config = dict(
    num_hidden_layers=16,
    extras=['local attention windows', 'shifted keys', 'gated attention', 'value embeddings', 'hashed n-gram embeddings', 'capped logits'],
    init_std_down=0.0,
    learning_rate=0.00178,
)
Each number is 200 + 20 x the weight over its row's rms, rounded and kept within 0 to 999. Layers, rows and columns count from 0. The size before them is the row's rms in percent of the matrix's.

# down: layer 5 MLP down (transposed), 1024x256, rms 0.092, rows 624-634, columns 64-127
# up: layer 5 MLP up, 1024x256, rms 0.0972, rows 625-634, columns 64-127
down624,086,177,201,219,192,206,210,194,195,193,207,225,193,202,254,189,203,175,187,212,228,183,193,175,203,196,210,209,169,210,212,182,187,224,194,215,190,227,204,230,131,191,190,191,199,202,183,182,150,200,204,216,198,212,206,212,208,204,184,195,185,197,206,188,196
up625,092,206,226,239,243,225,178,220,202,177,218,191,211,179,202,207,164,183,192,180,182,191,230,226,228,190,224,216,242,225,175,175,187,170,199,194,177,193,171,204,199,219,216,180,225,207,194,200,177,194,233,209,191,203,185,207,197,182,193,217,216,212,196,234,155
down625,098,213,227,195,195,205,205,219,186,180,210,200,216,198,198,217,210,224,185,188,187,169,176,178,231,185,172,186,203,228,207,159,205,172,178,205,194,189,202,208,239,187,215,192,217,167,203,235,193,199,227,179,190,209,180,206,194,154,209,253,216,187,211,213,191
up626,102,241,204,206,250,178,215,218,210,181,206,187,194,205,226,201,179,201,204,193,217,208,191,205,189,190,167,228,211,175,205,184,204,179,156,240,161,162,192,171,241,199,221,204,190,207,164,219,211,185,200,202,233,204,201,239,230,195,224,213,206,204,191,226,190
down626,097,158,204,190,183,240,205,231,204,195,214,184,184,237,232,176,216,198,207,177,154,205,212,227,216,190,180,209,199,216,205,184,182,160,217,223,198,164,256,205,202,201,197,193,243,204,206,211,229,202,204,198,187,220,201,192,188,233,230,229,200,169,203,180,213
up627,109,195,195,183,175,200,204,209,212,206,185,207,224,216,207,164,191,242,218,176,177,201,217,215,196,184,179,186,232,193,202,208,232,199,213,247,179,158,178,161,204,189,224,162,232,194,213,211,211,208,181,200,193,184,216,204,221,191,211,193,199,172,177,215,195
down627,115,184,200,206,186,169,200,189,226,182,167,200,189,206,205,195,221,221,214,158,188,206,220,215,193,204,163,233,258,210,187,162,214,205,227,186,230,227,198,202,206,189,189,234,204,167,185,159,207,235,191,217,249,198,230,214,158,189,205,214,175,213,174,163,205
up628,105,214,181,212,199,233,167,176,190,164,191,185,199,188,176,187,207,209,191,163,193,229,174,176,189,199,202,211,193,194,223,186,195,203,158,191,226,188,203,169,194,190,211,215,232,206,207,201,230,185,209,201,164,182,219,190,233,171,229,233,184,214,193,202,148
down628,105,223,184,219,195,228,222,197,223,196,225,205,169,212,204,202,209,200,186,204,176,217,202,175,213,155,183,154,205,226,245,207,183,215,180,169,218,185,256,222,242,174,216,184,203,235,179,199,195,222,228,238,202,173,195,210,160,197,176,188,158,182,216,162,190
up629,099,214,202,227,182,191,196,233,204,181,199,185,243,233,189,177,201,197,184,206,198,228,229,186,190,187,192,171,242,196,203,197,181,193,215,187,185,191,179,210,205,236,191,209,200,192,214,194,167,202,176,217,184,214,212,207,211,155,170,213,208,174,178,191,182
down629,107,188,211,196,187,190,185,236,189,194,149,208,214,227,162,192,208,179,215,219,165,182,204,204,196,194,186,189,236,189,215,224,184,209,179,176,205,194,218,196,150,199,224,182,200,190,240,221,224,200,188,217,189,197,178,226,154,180,210,204,193,183,227,193,151
up630,098,200,221,218,198,189,172,164,215,217,201,237,186,204,189,198,199,200,227,211,187,230,201,191,167,209,219,237,200,219,172,180,195,173,200,194,194,184,192,194,196,186,198,215,207,233,166,197,197,191,202,208,200,170,184,205,207,203,198,215,182,163,187,204,174
down630,097,199,182,201,155,143,192,210,196,234,192,201,225,207,190,160,195,208,193,194,200,233,206,207,214,170,224,197,198,226,194,164,211,217,192,169,186,191,199,209,217,194,230,240,197,249,164,174,201,218,209,192,200,211,179,213,201,178,163,186,160,196,192,166,213
up631,100,176,164,187,219,200,162,198,206,201,198,203,210,197,214,174,191,188,206,186,220,193,205,199,159,189,187,226,243,217,217,227,206,202,186,197,229,167,189,203,197,198,201,225,207,196,181,218,250,186,199,241,167,187,201,179,195,202,203,183,209,182,219,227,140
down631,098,219,223,200,195,212,196,186,215,230,217,219,193,216,232,174,171,185,184,217,202,181,177,218,181,215,193,180,217,191,253,207,211,188,162,144,202,182,186,186,181,185,211,237,191,214,218,181,195,214,200,201,190,224,175,198,158,225,211,184,223,207,211,224,224
up632,097,197,188,187,230,187,214,207,222,244,185,185,181,212,200,200,205,196,181,165,217,183,216,220,188,196,189,219,197,211,211,207,190,167,216,244,228,197,165,204,201,195,181,212,179,194,157,213,201,207,210,241,226,163,198,227,230,174,227,194,192,183,207,219,209
down632,099,174,226,235,195,216,196,197,224,230,190,172,198,198,199,183,190,198,166,198,188,184,194,170,178,162,219,177,170,211,229,170,163,190,203,185,190,183,209,186,216,198,176,204,231,236,203,205,204,209,251,224,205,210,218,214,186,214,211,203,161,227,214,172,199
up633,102,195,214,228,172,229,157,184,196,192,222,224,180,218,227,178,169,214,192,212,238,208,219,226,171,254,220,193,194,215,234,184,200,203,192,194,205,148,175,192,185,225,200,193,205,180,196,203,181,205,192,198,195,187,183,228,203,179,218,225,196,206,191,196,160
down633,097,196,214,207,190,208,187,192,188,222,202,226,192,201,222,214,191,209,181,223,189,188,195,197,199,197,214,235,194,216,165,203,185,200,208,203,198,163,211,193,157,225,201,216,188,180,208,169,213,204,191,191,217,236,165,183,194,225,222,215,222,189,197,181,192
up634,112,225,172,201,168,253,187,193,209,201,197,197,200,227,224,202,193,210,223,208,250,205,251,186,200,199,194,188,184,209,200,204,197,189,227,189,233,209,186,186,196,234,204,209,178,198,193,179,215,173,204,189,197,204,210,166,197,191,162,241,196,170,176,199,184
down634,102,198,206,196,169,226,202,212,185,179,208,175,173,238,212,218,193,216,210,212,209,206,256,200,196,183,172,182,186,202,229,206,205,191,203,201,212,212,174,190,189,190,180,239,212,213,207,149,186,201,178,184,208,207,219,170,191,187,214,214,179,210,222,207,203